Part of a small language model's weights: a variant of Adam for these matrices.
Each number is 50 + 12 x the weight over its row's rms, rounded and kept within 0 to 99. Layers, rows and columns count from 0. The size before them is the row's rms in percent of the matrix's.

# layer 4 attention query, 640x640, rms 0.0393, rows 109-119, columns 0-127
111:59 53 46 74 58 58 18 55 68 62 52 24 48 42 55 47 47 51 61 38 60 41 38 46 66 41 48 53 43 43 55 47 37 56 48 43 57 58 37 34 47 54 59 72 63 47 40 34 58 39 54 63 66 51 57 49 50 52 34 54 37 53 46 31 45 55 58 59 41 40 47 27 32 58 49 66 45 32 49 63 63 50 69 62 62 67 67 44 48 56 54 40 46 53 45 54 41 42 27 36 44 43 29 45 35 56 50 42 69 47 48 50 27 62 55 31 57 50 71 62 44 42 28 58 34 50 63 50
099:48 40 57 52 56 47 24 59 37 48 57 56 57 61 51 48 44 59 74 59 44 44 34 49 69 35 40 34 55 56 47 53 62 49 30 49 56 45 53 52 24 39 34 48 48 64 38 62 75 49 39 57 46 27 48 41 63 38 52 71 37 48 69 67 49 21 62 31 59 52 37 25 54 57 68 45 55 51 46 42 55 76 39 52 64 63 65 53 69 38 44 61 62 44 37 57 44 43 59 59 25 52 60 50 53 57 57 33 50 48 45 43 58 38 71 37 53 58 55 69 56 44 39 49 61 71 69 43
094:81 55 45 49 47 38 52 43 30 27 45 16 84 40 80 44 43 58 44 48 54 46 36 55 49 31 81 43 60 32 41 69 50 43 57 44 32 56 26 52 44 71 50 47 52 82 49 62 55 51 67 15 40 59 57 57 45 30 45 72 32 41 57 31 55 52 51 50 43 50 61 59 46 52 33 48 46 57 53 43 55 35 50 48 37 44 51 57 48 64 83 53 65 51 50 58 65 46 40 42 42 45 58 49 64 52 51 55 66 66 38 50 45 52 71 41 45 49 21 58 38 44 70 37 54 54 68 45
091:51 48 59 65 60 40 55 51 39 40 54 31 29 46 49 56 42 22 54 52 48 44 87 58 48 69 50 52 50 55 85 40 25 54 48 65 56 21 53 49 47 42 49 48 65 42 45 58 65 69 51 80 46 57 63 61 31 52 44 37 64 65 55 54 26 50 40 54 45 46 32 58 52 50 46 67 46 41 47 41 54 53 46 58 38 48 44 51 62 54 44 60 46 58 62 39 55 63 47 59 41 56 41 57 41 69 53 48 40 49 55 56 64 66 55 38 60 58 25 43 38 30 44 56 36 55 56 57
108:35 60 38 55 40 53 46 64 64 48 53 39 52 21 62 51 71 61 25 48 65 50 43 68 40 28 29 57 36 49 44 58 50 46 29 47 47 47 59 62 36 50 52 58 53 52 33 41 49 57 68 63 32 29 54 43 43 38 51 55 35 52 54 65 52 37 28 45 51 35 57 56 44 49 54 50 65 64 35 51 64 57 51 46 26 54 56 38 38 44 48 50 70 53 40 36 37 49 62 58 30 42 42 39 59 73 61 47 41 68 37 65 54 64 57 61 37 68 53 47 31 53 50 50 54 40 56 48
093:38 60 57 48 44 50 31 47 33 50 29 36 64 66 65 63 66 61 28 65 43 49 48 60 61 43 49 52 70 48 57 63 52 35 28 78 48 48 35 53 30 43 80 66 35 40 52 45 59 30 59 41 48 66 62 41 40 73 43 62 43 54 53 39 28 50 64 64 60 53 37 61 41 43 54 36 38 39 57 41 23 43 59 53 60 55 51 49 44 55 66 26 25 36 42 59 52 55 41 48 74 31 45 41 28 56 48 42 53 51 52 37 45 62 38 28 52 67 44 60 53 44 30 51 55 42 58 62
128:55 57 57 52 54 49 80 61 58 55 55 54 48 71 56 61 40 56 38 48 51 70 50 41 54 53 55 38 54 53 64 29 36 39 56 42 67 41 53 50 78 71 40 26 48 58 67 58 35 55 34 48 51 54 49 68 37 73 33 52 45 59 43 49 29 57 41 63 45 71 36 46 58 51 47 57 60 70 62 53 65 60 57 33 30 53 46 47 52 27 42 50 33 32 32 72 44 52 48 46 72 74 42 41 40 64 33 53 64 68 70 62 47 69 50 54 54 48 52 59 52 41 42 47 46 38 33 45
110:59 68 37 47 41 39 32 57 82 68 53 49 50 59 49 30 46 61 55 60 56 54 49 48 41 49 44 37 47 44 44 53 48 50 58 68 50 64 33 53 53 39 60 68 59 20 48 44 55 36 49 39 60 76 45 50 79 35 54 39 67 55 76 45 67 47 47 32 39 50 50 49 51 55 26 35 56 59 30 40 45 55 49 62 65 63 37 56 50 78 62 41 55 72 52 38 64 55 57 42 48 37 45 36 47 37 57 51 54 41 64 51 47 51 32 72 51 49 31 44 74 49 39 43 55 66 57 61
197:39 59 53 60 49 41 52 34 55 56 52 59 45 49 43 68 37 47 56 52 55 46 55 42 59 58 35 50 38 60 63 47 33 71 45 45 57 60 61 46 75 58 39 48 34 63 59 67 30 54 52 60 52 42 54 46 35 59 41 42 78 42 30 51 37 54 41 54 45 77 52 61 67 58 48 58 54 46 48 49 59 53 49 28 34 55 55 45 42 36 58 40 20 48 54 69 77 40 42 61 56 56 58 54 51 56 24 60 38 64 45 69 45 63 51 38 52 53 67 64 39 60 64 42 26 48 36 53
096:49 66 41 31 17 55 34 47 41 49 58 38 58 36 45 44 43 58 48 46 50 51 45 53 43 74 48 21 71 66 33 35 25 50 54 57 51 63 40 52 48 41 54 62 39 52 57 34 49 34 53 50 47 55 25 50 56 40 33 60 34 68 44 49 50 60 59 33 65 64 50 42 59 27 53 53 53 21 65 37 37 62 46 42 43 63 44 48 53 52 57 39 49 61 42 71 65 49 40 70 68 46 61 60 39 39 42 62 54 68 75 48 45 29 65 64 36 58 29 56 42 43 27 58 44 46 60 67
105:65 56 68 66 51 56 57 44 57 50 47 47 47 50 52 68 40 54 32 46 32 56 42 32 54 55 48 43 40 55 65 56 44 63 50 33 57 24 42 58 85 29 49 34 41 43 34 70 39 57 46 77 53 40 53 58 53 65 50 39 58 57 70 58 50 43 60 38 43 52 50 69 54 41 41 60 63 49 58 30 70 46 54 41 36 70 31 54 41 50 54 41 62 51 52 56 45 40 36 32 58 53 52 60 51 52 40 64 43 38 49 67 54 69 63 38 35 59 56 50 64 28 31 32 28 44 41 51